config.yaml
num_key_value_heads: 1
beta2: 0.95
lr_head: 0.00891
Each number is 128 + 32 x the weight over its row's rms, rounded and kept within 0 to 255. Layers, rows and columns count from 0. Numbers have three digits each. The size before them is the row's rms in percent of the matrix's.

# layer 7 attention output (transposed), 192x192, rms 0.17, rows 30-63,93-127,157-191, columns 0-63
123:087092136153093060081104164102178155143097116103150136134127165175128114108073140180119144178073138098137108056158168145080080171122079099135130087095127163099097153173143155136136155129106118
132:077123115177141124118166111124202114093112137152092117132095177186111125148158139129163092157131150126112178121147112164130123114088156136133181108197165131160122187119202160122076070100151076
116:130083116115110083170109117164128147048125172111117091086127135125077143202126202165101130203137133142127147134109160134184158163130134102078134099167138119129125188173143052118132089085138122
124:112085155152176126124175111146121150130121193113154173147073141125147141168036122111188167201106148122092126147070132162160067149149143168097157131120135126154129201103171143153143108100171105
121:112089059112126180113107131067086120112083144091124104046146146134078152164161145124093130137110188145142117117132127162124120119113234137197129101126149126159114115139155159151143127117099182
134:137056118088167071177134146130115162207116137039156080124123139133139125145118064129094161100146177106105075130049114151126053148119171152113118146095122120141097170082176133100092119084097120
130:153159050142163065098153150163079090140171154224145145085123129135127136121214151111136120136145109072095168076078144158168152176106118100110157128124140130066137185113086147060147073095123150
121:089137195172136124154172124120193117060053133175073122139168110119141167133144160155160144135161148153098085134071132122095150127178102088137113141109097139157164115161121104136136138121088114
120:074088134089135124141162122158104114133126157073103134133144181105099168089099075087139107147189125134148123178130099136112163150113177113113103154113099122110166120158133107161064161103127176
135:092092080122170133135124174140137134155103164141160135102146117115142206149154107135097186162150203152128148133184106121131127146103160103174127145041151119171180122153172105137130123132125157
124:099188152156107079190101120145112104164136122134084146113117098189089172196144158136097104048173125160147140123111162138179128132114057113162120114135148133115071173117102132171178091076066124
125:134162099106103148088107095196069093139066123115159203096143155182143110133147082109185163119153133124149122120119097127122169103173105183142103097134076077138125231186122127137135126133173126
129:102084116128156127113101172091158153138195171143070109157119143157121151091085155103172118063125113103114135126163123181145146104163170139085178132140125121122088097060155084172085129089156124
122:089131109170152127138181092128116148135113154163150131118154106145123122221138084083118153100079127117153167135160142093138149084124054142106100204152128142175132087092134138055150139158159117
119:070120200115124075147146128135157122123148148124144142140165118071115157084175108112153090176148168190164085100062140122111122130154127088102137106096137157131164132144141124125165120112068103
122:192148136137156148151162164145152107163145068130081101127143207096126140173111116071134109090187112145136113135200155078086107173122129076065110134099127105122086143193136158101047090130119148
122:121086172156149116143097077123091122116145142098127152118161120118075199075116157042134163160083151093148191126145098104170116123124140084150115153180111171150149145112116105136084143118144157
121:173142125099141127205133176158080137116077159138169129115142108124111173120156094124158153154069120166102144137112098114180120136115124134095099155166114131150116120112109145109178129153155125
130:127134130163100145106124104116131105122146131121148103060168122071125148088136056172173096161158118152096193082078174130170109190083093138126161130116122142099113050175112114152091139119057102
129:163048116136148162095146138127140112133133159075142145093108095081146190156132165161163103122153108171162049155152139134105117148186154098075129111120090159108109133125117043076166126139127029
131:143110133114173155163143184087058107169138122112171111131137110143099113051153086121162160134112120084094091129153174100160083117150098116139066131169136128114153129071149170112187128098125085
120:072155137190136150077091118111099139165103140123131139141125156078101152171106098148137138129116161147168161115110134159116071109175113125077094120189107095086185138071126118080171144179088145
130:150097134141113147096113153179112168155097140143075113095115144119073065053104141136115090140140153149120124109107105089165120132134178102136109157149089101144141098111089157138123137156120074
119:120063160121113161140122148095097086133147120089166199134111145150102066096166087104117066121166122083136098096099157131145084142120174172066106087121095123065136144150161129133137175149158161
132:098111146148098093144109111168160123147179127161156139155145101120128099027109127175152150080131099126139150117101064160100118114131165163082095129105162106117070094120139132118129197062067140
115:135066124178175146160075151158150128114096127194088101093146114124113161093125110089089163143113129153055065184158116103124125132126157126116117116103149091148173123141181187112115117126173128
134:088056143148135111092139064154161091137103216181111125138146122157128070201075127081139088149087243088111158117118109133118154112133090117104087141056115119138119101102131148213144058136131118
124:141044119120105124140141134106169118090091126172134131146093128157102152056133148143111111090113086139172109100148121087114150098179171071142128089082144137077070164149057161155143103136143089
122:125094146126131100113126142165119120113155147063132102172151138120135198172180097135118104118223147176139158161135183080146112086067093143084153109088111168123163060120097169094181160156148121
113:143158085168142050128131131122153189216138108122135105140114120142131111195084153197141158223120116101104136095088176104140095109154144114145131146072134101140126147139132111130150120100123129
112:119063126121164083151143121129134113079117116155135101121122115163094211151082117121130133092064158160123129128185108135158078128202121106152149081178118099138146100129144091045095154057160106
128:132103117070110122132128196171124091120157083165113145110128110103104109107139150168104154083154087149122092096108131175092072146191109106145115096165088131162094137126157095176131141141140096
120:109101090143120142116095141181153122166180152116130135122143154125146080123100130137122121085141147080147134172143140138113133158165054197094157182169159088142128146116139102085088095144167143
113:108141089143107083171154132131136133122095152159059127100122199094125176136166121104083124146171094134198201088176126161119107139149064156149132141147129150171132135160071167159133134116106083
086:165178109104178141149135126146160165181122176140112110174088136145136149113183096201146187000108160095146107145150139155073140144152162109079161095173097156103106159145117124144142151119111141
087:062061120140148121105096151122152163127127145067133146155105154159155154153102177156145127174128182051140158086129184109078123119158064104106088132149138154102125159159170094133139164114147087
084:152123094135125124087133175127168150196137147185135151138135159152119108140187096127145138132142097084074131158111144183126184081085137123078195117168111139146149165125174164105139106108083086
088:117100137143155067150122112123140066067108150150116100077134082103089095167123146146141077164141106150143127098110101124166136121149171070108094118159109091110104178188094104136169103027160144
093:173124117113156081163149152150158130172119147152170181131094138164150174119044125131099134115101174119108142163123184148116073177152089219124153121085148111124144185128157147103144091092109141
091:094106134161137197117116151133108125115066121071115118083179120157104134167201111129098136157121212138154145117128140093173124134196200187142181093148120151112149104140157167131114103043158203
086:092110133170111070127087137157082079107071117116168168157108141162094137142074110166139120138144143156074096120023116172162132175108151134136128180144101105149106157096138145086076146129049122
086:143122084138175083151178156147116161225151137175115157059140117115110154103164190141094127116107082143120146084060101128115148147111176123140177158088118153124131174075106116085115070139142144
077:130122142138172082152154134142140083064072139156070131137165111087160158119145146121139071110153157131061090127072126165141123150179096150109123149119134142108147154135135077073137089141133086
088:097124141133090193101089132167114120190106180128117126105127152122118119119110128144123063151126134105175151091144150093119127124119158117179116112124121151113171096127123181217095120095112129
085:147083042131115108110122096117151100077101179151140072124070141179160164148125120122097162103122223195154138119128095138122109147085122091190118124071150098168177108154162099105113130142159093
093:092159133122112109168087062128122142107124112095099139093146120129082121206128119159088044082107133168126091139086148121201162159116084130144165142135208109110103172099085145185172172140045132
086:132134128112102106120099088128156087120088086125140135049111120134101106139098148105127138113097111114138172152134094149094149127125112122125092143151095093128079174078106089149116161165182138
080:160100126118100134130125159106159145154149130180075098098156111185140109121113141138152167111088074092116143109135141152163119082149138120090143111171156135100131122059170100145130086060120157
085:113106142118097141132127100150152088103137123165109136131107112132150086195103111154085136110118116097111173159157087127093160171102088134107127161190152154166094069116139112131115169082152124
083:114079190152134146152154159128106110150121092110155109155181136068141132045150134085126123129124181169166100118080106089109095171157096108067158106123130149145175161111148140077119159124092118
089:159141143162128131137132159149171111150170098148074091117170159087113140126137124127155078152144128190165120159152196166068091107171145048099092108116149103110026114176153135083070149116127132
087:151135131126146146110150157106043162129125114137145150123142125122108143103112149094142174131078182168149161115126068126112131116108138140132081110163093142183102171113090138111131121124162188
093:172145147112079085144163129102081115131085129128160156135159145098080097111163065083103053118089113109158138122113105168173126139126116132070121135142088109118164156079165176077155118116110167
085:139086138127088143065083117202166173103144116108136171079135087135121133152105072092155119166157124134147145067154175101155115139131091138083077090156126133153110121191128162121102152147061097
087:121142124142100112122163132139166146134174199115158117085128124079110087139151125165152103124153088134099081165130098101123175145146148089090171079133113185153121155147132053105153119125141072
080:113130132136089133166083084141118111214128155152105103147152113148063103104125095166114130172090142158114127179145165177098125140114120097143137161183161157119119126053147073135165127188179085
087:098113149125188141088098153073135133183102138128153121110140081134117156146117096106115141109131146116199179156164213156132106084174139114068110153183093100124124129138148103073158109155097152
086:162124117122163155040130152187092145160073157131109127127129140132129098095136159127117126125126164147153117095161088085089038142126189122131124144119094092180127111091112134147106166144127082
092:124110174155147110172148114092080133133143100144092136145087102103123081123180139101079076109176150071149144124111169138145083128097163180076125092142079143089118136136149058103138172091113163
087:063095099127133160163129137149125084117167137178146118195180124099148116085159149134172168096109089165157103117115110142100108157177129154077124134062171129141089139128134078102148189030057138
093:124124148125187070165066113125105134066122169191100115062088108144113179113145108100087138150162131173088080156130176097122142092150131159109153151064168059115149139113153106129149133145121116
093:095100148152144098116133086144119110139076100119118112092143117170156134145113123046178147148141152108121118121104151107124134175141085151091095136107150117098205147122111103158140133124186103
087:124091124147084142126115134098154167091084179168094084122133136095111137031097102143101095129114126103169118090122174095092129115138164063129141113071120137114091140159071132123192140110131108
082:133060094152051099075104137088154092144113128077111137122148122123160071191150149157173144069168108123159159131141120094093072102086061162066092113059153067136129044159176141138129173126174093
091:135149156206106119140133131119086112119145134129169164176101125093121103145131140139186156190113147103118186132115119087117113101175181090100100122074105117128099118110140128174165143133132124
089:120056108140070063160157133126122063081111106173108099130067106171125196138076126113133121112110136176155113141178137164141091121191141083118123126168096114129101122146112081096108130141131061
088:060135118143161121120106113208112123147193109185166177142136134131112138146160146131121171148191105148127096131127101167131064150113123108078150111218112143159173148127159104161094136125128111
085:119069056165087097157083173099113085101118140145135130110082122100162124115138085124104120112143130144158088091142149131110141125155084154124117149149171110164133134148078106132115115112147113
088:104146126168121082172135127173154159105117109161045080117148131168136162124159155082078114150152077146199191128150106135095048132185161153131162128206122126123096112176102147118144158101124059
073:116140161097135152106128127168123124111127073115100151177098115182180141108129185093057131116158106124158162107156177128087191109183101189186154143165090200177138177113121121222177078156100132
091:087079156114044127120139098110093095086147100137082103189115069131195188133104154180100107149108103131120180169004152134123067122124158157124104139105113132148068132098167099119139142142105134
084:099106139121132102135159181193102178092113088131095161215090117078116138157111127185154099173111116099154132132072162132134132088143145199110139161070121058127141112098085125118103152110173150
086:162033120168061141128140113101098108123138124127175128137145110189164202131157082097152146134104116160150121091111071160105115091117138072107106179118093184106180155177128204086098175135160085
080:128137129136236161075159127202129118142097058148159113155123146119146125146122133125105117087197083136100212147127123127130138166135086124204119154155085092134105101097083087146149122144085141
080:175094148111110147161170123140157170050146087140136115168086098084113143118147134120145118106099136113166087131135171099107136134075074140111111181182111119096121096124073104111163108135104098
085:114138114200105176155142155092174109169120127139147170124121108124158120140143064123138129132127107156139091147137143114178129068145156124086113152143105153110185077137173118092112135176103144
081:160101131139099107095111097153164069171124117096108095100101139057111187104127118178124101158144094105065129099145150218136099095097147123054122091124129130115047145150155101133170165117105171
090:123113145118149135092086137090084062084138170165183152075075160094128052125150112152162116167140150151101133154086138121140105123149136143132105109183057104156072088138124123094121164103090119
078:151174088085156119165117158115121128189105121120109104120120112120148101083157135069110139112150117118160066142101145140101164134136158194135211150144180177145140163137114158108152121128147109
077:137133140143147112104159081163130138152120102104183140135125125115140073123154151170139128118125151124083135104206135120128103138140122147137167187144130088143173093126117082153149104071156115
082:173133107118118143123157125133136149119139115102225122134097088124182133111156145064111118155088200146123084132117131139099145137175175104067142171178068119182144092137169197138159127102125105
068:077154148105149115123121110147134112118123106078127188114101108134088103125133124122176073134163182108169110111102120187132129066117139064144110117094115116116064068096151117088107112137093069
074:137149098140139121103064116165159117125150201158178103129109204161133185133132107142046149125109107123132119173141142106146173127095091115100118106118150157159073154103161141142121159151155152
081:131067110093226092147108184074164114123099088131069136134105124095110125069102152106157068129134127131163131137133166118071131133125171107074168111118169123132088092155118140144123083114124145
082:164130106099099205097104105150142143124067139085082188094125082120085111117051133144109123103111135112152123150156087172084075172090155126092130135074098108117058079128157137127116145108140119
086:075150106104144089151112113111120133079136094143169098161092093142129146176152138151127145145132134158121162162118153165163142215095101214141102111161107171130115138115116067136098132080119109
088:179140120123157145113171129141200107164103102116135151106154133117118072152152110176199098160113142130113089085168155129155128155142134103115136139153145090104055098179109147143147135141160148
074:120154157172098177111107120079100108165131152141137056121184157154098122127115052110168105119143113139112124140106122099153177139156133170150111103150113059110083112090122138078047189191152107
081:137130094102255135133136115146180145087127176120120110131124159199135119104136186135092132074130126129154125152149118122193137107143130095125118108131119166114149154108096093187077167163111156
085:133164142081050101175151194116100148111119139097153103138114082123136106113145133106102163106108206166155105136141157133135216104141087148084163147137109071104234133090162134114126130147121100
092:170117122098124127143108102092172156148124167146117154139130123079121103139081179174068111123071121086151098101122101148155170178141156147166117147091054203136097153090113096144137169142149118
075:137102110137111086171129156105109158108133115154165154125124121115162109096092141128082086124105100114157149174163078072141148090159087124171159146137123129198144085125084069107128120045209096
083:106201132166181063120152108117084109088115142075211194113103162127160106198150115121055178154169093135113152146160161115131079131138141136105161076119158170144182114190125095144103090056123189
083:137152105160131143128097120128153087136198100140180162105152101175166131185183114059109173134147139117109093151137110141123194172162120143172151192178147151096149152157126083156123099165059097
083:167174186133074105111173123143133173131093156133135117084111088157125137126148137098143171103133105154132075099106150133140166085115120088091128134116143076107214114174145158116191090148125100
078:160094145082112144159111102120154116109123122124095098150074103157164128080087128109110088110096157133164081147115109121090171132135146117072116107126096078150114106122127088119107120041139173
075:130161073121087180153141134101137168127162187141064140107151192138071125035207146101105152108125185091179076110104131144135167168095153160127117165093078141107125214104159144124171143111164143
074:131159070140182134142160110138165130179213158141139156160139206117097201163122113144086164134160140084119095130069159174195176118070121155108159152122147132081119130086169075112041194186097148
080:093126094089091101140124137138169211194123155151161152119126132122075137151164120087171079095180153142108081136159128199167177073146170159139116079103166071147094155106146148181101138102151161
089:096119134086059101172121174133140099043140172139116103108106127138117083126115106110179123089079134101141066176112111138041204113089096092146164092092139085050131152168092164214175107139144092
083:123132141115156118095076113133146128077118150098143120156147110055136114095127171113124128191164114123167097140139073097154198157026153178135082093096142178117066147116064083181127106138141150
090:161108154150084134154096108142115139118083160106077123179075206106124103127161163074161092147185130208124140175123138103090112198137153174098162128128150142172107133120077162098111070086119126
074:151100152085077118115158120146148108118140129143081130134118214126151118113155175110177112101088171110107141121190106076070153123094090151134060115129097142089139160153083069193139190081082115
098:124167100105114126137134121122167157149111107141171103142179134089099100134129124157154146042095098125105130123186124145078127132168102164122102141087099165068085162104110100132084109132102089
# layer 7 attention value, 64x192, rms 0.206, rows 30-63, columns 0-63
100:190114147073102096112121111201096104104071167103155083092125129120150142167141125145065130090137125115138222155158154118164099100138144145066141113165161167122073160130165135073158090163113084
098:081104150061129129116163126112173100106134081097163062109121150119141127098141122107124150132137120142142185101114153142127165144115123156112085054095091127119099163114122145105146178153084099
095:211079134171159119116104118079146142142126112113039148094118095104188138111126139198109124125124141132134101090108163163153112151080111163159140137129082166047163110161155160113149156136114128
101:155094111152082092178092120079140113152122225085142137186160108108106126140117153139105124122134151177155162148199084057139116149173093149123123146097061115104118124146093086151170136098056108
103:169175136131101157108118150127165135131065117111134137124100120150078114166110155146091169158127138173128159106116073119157070131190169137111035180152078113088115156106084121149059095111188195
104:100151125151162167136109200122161123105141200167118155157131143152118135185176160165166073131098227144149132081147083127147155132108106146117108168124117115145141112130088155123171095176137154
100:143113165113162183165098111097159104140086045092177153121126111131103078166167101149202118109115112161097120156143141148114104131083179141119132124048110213162082110154151115140111134126159094
095:097102115107093173140068108143113109121134094170118106115168135126122078089144154179122105179133175141086143144142075119108130085112132111128131146173115102099098091083145115128107123084168171
097:143157097127109191130148131178124119127099160159114124082148101092148140138140161182070100163103097146102133085136144111160141114137160182132164128132149164207098186109177127134090086133128113
098:136137089152119048125118151111111091093145092117083079103101127137193074113101118087103117132168163115141157093090101158157143127082140113150067130114079114175152165079072153117149113154139118
101:126075122164138141135140133052123166088136097103192130177108155125121116159110153090126087184171109154171108139129182167095098127177141151106095124097101155138156146171179170121111155123129137
097:168147174129153126076133120122164150176173200056157112099134129102137133148159123125101063111130120162100142089108144143098117118110135097110192194140132140165184100141072112121132067112112131
101:140132103143183116106136107125128087203153138077165097170117085150111169129154139112160167122088056124092099154102125117095133123162099125161130083116125097166139163134095158118099138125113114
097:117101128108144135111119137088112093112135094111168157093109156171076133124137122207096112155167120131123123091101135123082140130141172108100132040134133139087100141144174086157082114119138059
093:097160142146090151127185064156127063142112142065147092153162099155099145116084115127165120136151113168148126082127190185112121109118132126122138127112152159129111128105128129113168130136095159
104:130183067120138097126099092149134132111104110156099211102154143138111128115149115150158134149085157115050081187099154152096108209112082149203127109103140122115148130128152098162098120043119192
100:163143145117150151091127091086114141174115137132094100127158101166120102135116117138159115167106127041100115196088157131124163165131149139106115102158141097153150070164055088083212157143090175
100:094121113152079098125111130137155103073061152175139106083138081074115106116176126111095050205062167103158083170134115097111183162087127122140138102121108134137089134128149112114114035164166126
099:148147113086119107128104156198159178137098127169076130115151112157098138146133151134085163142152167144166088178174133148140106070166117100103101111128153167096076166144183179133132154122140168
105:141144098074090135189100119092174204111125147109136088126116117177105121080109100163106140177152152138168146144148087162126115103064120081148186175176167124147143169120172142139093044146103136
101:093148119157144097193104106140165150159135099152138176173127124119113130130141134124107132178115152113210103152139120145115128157183159108123133168092153157115096151102106123072161101137116143
096:141105100059155143180066106117101081138170143165147107116126118183110127136031140110133081095167065144174160110152146125145110120122138117144174168102125097178157182192136119090094084074105117
101:097103110085104131136175114093098099105079168126139120128158138164134150067173156110138160123100155146131159131111140141087153121041068079101180172141194100136122123087151125085086101104189147
099:133158121138098046128141147095154152111100115122115137017167090112114120115147154063101088137077201085128171086161169146143189109123118116177069109106076135177073144163174195120122119101111081
103:131167104067123162081123217096043123128098148139174132106150136115154139154114147051150136142110148136111114161141171116143147154124102117112060124098219125116099167141153134089140065123193147
101:147169226088128131098110155122129114145164145070177140088092092127168174060151119104139122080101096140123108137096146164169171172141127077100137071102123091097141078162136102105123156123135111
106:140139125152162172112062121108049098154124105092134086044117138149193161150158176178094114117087097147098100083123121119156115144102096148055159087171127180119135141141138127090177162125105149
097:119177200157108147193105111120075135112098145106149178152109139106178187094104158089083092109119154093119108113134138131077126102079075109136123128135145121132114089101144135159122063170159125
095:106154122141079136134076188100081100119112106110174127139109137072128100140187132148152160132137132114131108084169092154122091148127084118163136152085113058076073104096141109120121101128094157
096:181111144067140138204092116135142100095107164107077163147105141125139146108166144166087128182140138166111177114130140059128134159129104124102109129172113118079130132107148129105133112117118122
094:083163123095125151116129072163117071146082141113175118088093093196100118126054105130120145098172087075150089174068135128107154139092154181095114110090113119063191199138086161109090072116101115
104:144153159121144162161166073135109195102158108072161130168124153147116095101100107108144147108151135160092155175059087153113157126148107113121198118173150185128105064124112208133073096072115144
097:178112081140153163123088109096130168098088113166164118079069129132109101098177129111129119148137109165161115141100081147127135140106134112096144139068104176122142161102140089159141095144088087
101:144151130086134184092108156162190112139091090193141118162088201148104133155116137133089124099088087086117052134073128140106105121103115143095144114100112095110125110111181121122111142147100086
# layer 7 MLP gate, 512x192, rms 0.156, rows 0-25, columns 0-63
085:050206141054110139155127116131198136136106126135103145118120141158191139132139170093161159120162118165180177089135133147105104135116105100123072163091170124088196204158110100158103136096098166
108:087133150164125122081077077125089087122173114178045115119111172146116151106123153186100166144104174065118150125096083169085167090064108178117131120152166155081131130152091167146132108116140084
096:122138112138087143118108056122135075154152116162080108095079129191071150173135141088162165092183108090136127127175097106098111153148132109133106127119130076107099072098119138174107130147147077
096:132167201082154136102175080110100104151112151136169171092131131189173213175121159102100136127125194161151092138136135122113103180125194099169149187137051114144149197090080168122086114096167136
108:157144122141151082156071143139133051158145122155128101224082193119091148169170133086152131169136110113090092135113106065098163147084131111133152123068134075147162103179113133110107079135106146
087:125160129077144131060158102134123135132123172177120089123127109168090132143151154110125130146107165122138069109171065148179138165100081137108140117099155116146120104106145132131170181151116083
098:113135154083100117154197125129122132159125161100185116189188123157140105177059189143142142179126107095121143076144148176120122153073146128132098120137080117129081124137130142118090139122135173
110:131147120159102176133165132144182093102150120124122130146156156102093115114139127139120180127152137142156162065090051139169182120135106122089122137115106126095121144130151126072184087132094102
104:076102147136162114142163156110135110110126157108106202120157132146093103047169112075061096167144074106191119120118089109183122140126140087123217152086072166178122087092190147105114092188146129
091:153147098132105120135120133137146081120147183125171082147106112111113106160098148137052184127108135144117094141080179136124120196128111123129149114116181152129165117081112059160118129124119094
105:196119121100193133121091171120123175143134183131129126098132113168098078122096124185114091134084091118110104177133134087158189110149139116126151129172142081137175067152169197132146099085090108
099:150164173062108172136127107133129104109152115132132189065131136096167094045116103158167087077137105141175151111121130126086094086158128135127102108148141139112090124135195173100124104103098127
093:135096144128163173106113111107127127161111133064137157169163141159095074129140153128074105110147095158092130142142099109204139161156168207144097177109087120150111097086117148179134132116148189
092:090120109132121130165134125125084131114094070136118123193104147109082098142121189143167131164153122081055145129083125179192097097102131113118178144101107164082129151100160193164124136168059143
084:155207154114166161151136140094149117093087101101166122144111170089094083165150098089094074121153167164111085147125126091140222108166130170108126145161184154079195120105092091143098112103151149
096:113088077159109109170074173143140118131147128056128157130125102092154185094114147044177077128147128102135156110141116099140066139125147129092103139162115145126098152064132150110155150106104152
104:174161127177135178170180145114155166099109139127138114131122141165149138068109117107195085120085143134129130148093149139136124133131075106142123138125165144176087110104085159188115133119103068
087:137099119149191181124131085092123078182159131138111116137095084102150161077137144111103045077100136115172092112102100073124145128212144124147108124117117163094138108107128183122118127125109152
100:096050204127106137099193127126208154092141099143087137128141101098130093138110155171104112100104124114115173153147098081125095098091073176129085133129106059145080099148115183076110132131119119
090:121105107099128130153099130144159202110170106157100114101164155121156098087122126108083129151116143204217140125065119101136153122116123149189102110173130197132065158092104138196121132130186169
105:161098100131128137177129095083138106099119218153159105105107137117151120142145130103125106135129102098095150099081124076171183128096160128168104045127141167137139048123085093111199177101099114
097:133124141186138084154099117156135181087159103128161151106130160128115131144095115090090171105109132074129103153151158158083127163107106070100116141145103115174163134089076104172131135116072075
104:086148114182178168159092094119100135121164107168133070109078071158119124189135143102144154112169129179103124178112095151097105134086080099158150161120122141098099176170142127163108062118087107
102:190169070136138172147115044119145160149167088134128119102132090106178149097123120124106117061095177158105135118087191115146141112094110116131098116097090137222098125102137140134121103140104112
097:131103127137164166124116125177123128100105136155089105117140119116127127126152134179126120116163100141140136143186087098135172169123052101090167151124159119159141127125153139116164107058144137
106:177139108108155156094081193120123102121118159129140134128131183145182136114167117136044134134118119091141139115116163137098155089149081136102191114131122129137109110112087181113146140103161149
# layer 7 MLP up, 512x192, rms 0.157, rows 0-24, columns 0-63
085:148135078136063060099119109151127090123132132101140150215121146133133149150137094086125053114139155075174130101153149092074115147160085151144156124097185079136155102086146156153115126125095108
107:116150099120132069151091067144134125124124143160107087123120139118140062131123151122082109102114190075066151165114137119076126132091142138074123161164123150083172122075118102182155147107116141
101:132125104076164091184154117104084117120115094143113053127125118101164127147068151098222141096169135077116122142100105103070089110141136124107017166133116137135096085098138058135124163152098111
098:105139129184149094153142153121112107070193177077080115093099111090166091140185118080152129101120100117163086153161082133151152122100149113118183147130135136138116131184145099146196183118149118
104:165126053160061163146103083141103152091174142142153177135103133138059079167160146126132126073090137120113133079144128124128088079156170178111154160155113118138093170085147142152143176125100152
089:104132189069093122190193164080079141132073049177103158157114104154134113076165098110141132133147153133099129165139164132068122118067175180122130190161133180122107158156149144115122161093076124
097:133150106102171105148144166130144106131122065147171083126159131148156167080101156125084078136072143135125165128165188172173179108149113128126110153124170119092107084137137139085080162127145198
111:131094111144093139144181206187164087122125128149170084203148107052187139158120114119126174134171140164106141105088105166194132143157111138094077209124087156093156140112168110087131148124069130
108:129159115081088111125164100122171113154162178120120119121159120131164122147172109128156089151129136164185107083147087086202134138132182174152143097125156106139118126138126108088055128180180099
096:096152160124071117095090173146097147084121112109067142093137080139157156146187077158167105127098131120093207147133153142100116124131114098086099106092139089170104142145091153114097134113131130
107:109122128135122115118142156134101158184138111172156090156198095161134102139171136195162100167137132121152174156060159113137112082153145129136116132078166159175130116186092191064127160122161140
101:106150098158151132139112186119149041131122127143129114102163128119081160128096156092094143130078117098114134169107092134120096001100130138140105134080128126112130130100072130159167080167173159
089:126105175148145159162139133133052122097135087165076135103102108185113118060121064152138139143128149121149170126131155155055118108154111132091137130116088159138132162166123149135128109116071154
082:134184112078058161107136172056173160127061107106171111155137125133175156117116096140094195113120131153156128140138181130133187201126135159141144129139172175101147113157096094146072174124151095
088:177141138111127158175192147105183123101153106115116078115139128099149158192094111135141123161112161106135081134165109125128154073109113182120163155093158102120200088046100158192113083107106157
095:126157108123170157122157150122160061070098138193206166119151166158135180146105123169112093153097147103138122186151194128061166169163164177137194127081104163132194118099111133143158136123158162
109:102131119135160097105123117132102083107113120126131127159157094126081151217175117127182139095128130138155123140109116178136140072129122121117167137096086071062169113167101205077101111117167106
088:158130136156169126102136166141124160121118116127118069105137057152051185064099140142144139081113161157156113144155085041082145095152113121108162062182092145102155091139181141174117130160080178
097:123141093089100132132142105087065099159115100095167138144126119133161159143151131128111120108104048107170117093112158142142140181147106160132098123162166181056192188116129137142171124057134098
083:098156159101149134116072148113151073096131143074143116107170121162173171125176114131173138051159108089119125136167126094134170139175078140161098075123098112124221110138148165141136180118109110
103:165142102154087129135168152106166186075101129144160063116087107128105131117149111174129100118166166122116149127142161163183144125119172154107184082164153194043160122176060145072114088057115126
094:124112145122122141170164105080095120098114162108152121172135165134096159206075179141145160154097126039120101123197116117116118140125154121141182094081093115127101117112117130119117131188164097
106:163113138153194100118156060110163187094122163152121096239132159125104181179111152146120108135113131194094102144163195119111154129093095114082123100134108106129158103120138182112063138115159078
102:079112170158125144057180152177107086132086195153062131139135160097071080186088129127171154141134113129142126116161139189105054088129168117126095160125128131052126155072120103121198103107172088
098:129126168126122098076093083109105184138146112147122138099175033138121146107153107084110120176072163117161168155163193134136126161119147050109082123155116129077064115094083140132086166124093091
# layer 7 MLP down (transposed), 512x192, rms 0.153, rows 0-24, columns 0-63
094:139165133130073136132092194081141162147103134030143145147113138096113125120142091127086133154106106173083142090183146151116067162157177168121100115112087133100086129173144189054135158122119094
105:145132129178097112109133108122154085165121193115218133129083107177117092141066162165159139171109197188107161133133101083155119157118096174171123131125134083134167121114112115119100134076123103
092:120124149172132072153143123134169168171113125161131048134182097140138169168133106097145120157105126119128133119130150083153158148113164085133120140118124143166174136100105193119108114141134159
098:161077158102128157139160189175149139134141097149159162128089146095079163157097172150114144127139102137141153101141157180146114120170107067105118102114135139052113160101122089125129213169154095
102:104073096100185130116141142130104125071090179108107109124135051152100122141162081116101149104107181207121136140154076160132131113187138208115117130125137114108083196119127145138147101179090137
095:108124084148052157136079184180144138116152078121140087098130142105167106203130134205089111115137143070136119102098200151159110166150123113164164112214112092083063149087164052126136092155127120
100:127161185175133090144109094161124124171074108094122161171138158167061109113089114089165181125176131056142134075147130147139075222101116108085095121143075103069128145138075095136129064107125099
099:149143110158070109134094105086093098106184149090098144108164106116086095157073074150125147147130112202080098174096147143056117202112190121081108095090118109189137082114103112101115167126076111
102:145138132138076101145108095146159160177102115051105075114161187143122173114072139129134121124103163148145133097140081149179121176090102186064154090116171176168119185070065133069080103086113115
093:137177142110041129095159102156122066134091166105151103147170011135159081146109111136097126155120141145072081152128084089162139084136100185111142144134078123178092067194174152158163101120169113
099:111141091138159168111131142150153090172190119101152175130104164111189160088148146116147126144168176209167155127130132105138160153169057155170146122080149142128112119097051151153126173129112125
100:077130132113154136143122123117160204120129141118116143141151155072167127156153110076164080170128123142148160113099145114140150165143144100121098150154136125150074077100129102118123121143139140
094:095145124118179164151155124126157098119125074115171130195111144100134112147133153162087179091111144158087157101148173133128162069087109158079112124122113082130145174113103119166175070138147139
090:169122143097152157141126118102137138025121132187142071110181105118170206104139088109101131120152139215155069137136159110139179153157150143152135109104139109148143160110076121083105131090168125
097:137042166108106149125145047190083108137126049113101098128157124142133110119086199104081144129093134090196111143194197132099172126087143116103152112147060133135164120104101165140162063125129116
095:148099109119132127142154142143119080148154165125055121103107169094155147143107144103101112119130139123130118138081074081141114194125121079147036184091130129157083104111178142111125139173117099
109:138091152141103139201094164154207102170099145118173130114147129199150132165053105151154147148146103162124159157112135078122141165169115125160109071176115114138180140166111072117120139167157108
095:129059132115121107136127111141098119102158119085110103141138148109125166097140109171144111112150117169111152122158152122173113141134132158080140118120091182122094040210099159106139074145125207
097:103127129139137219148171055180083108121172166120119121121125169150170142163099103105124129076130205118116155110178101171098133154120077125162155102151123120168067179119169093172152123111148144
095:114077165111223138132108155092142145105119085175082128191086126105126153131087082093117146140146133149139133128134090146150120188156118122109148059133124146093088108118116121154120155153137162
099:104112137113048128201102171176134125065144130087131144119116148106128192126168113169179153081122202179203146131121110123102137160114094121176172136144126152157151146116162168130146107151104115
093:122108153177047090116144133083154150104104099049101126111126127144178171118099090119133157112170105169062155146101121106162184122101145104181094116188118148129105108185105153145103143171111148
102:129172082101113122133107095099131127096108136131145114154056114149133008165119085169113152118111139120123167104141144122149089065126169115126066127128137157174109134121039175130148062135169143
103:124124130074217149148087135159103139116118144149147126138143157077091164168114162165077092105129101141160132082145125138162166218100110142057205083108122188087056090115095147124146133118110072
097:106113129095234154083131151182148153145095154091109110101113125120149121120114151139174117146178134190092115117028095150125109133213119150085105109155116155105067127086143120130136140066150117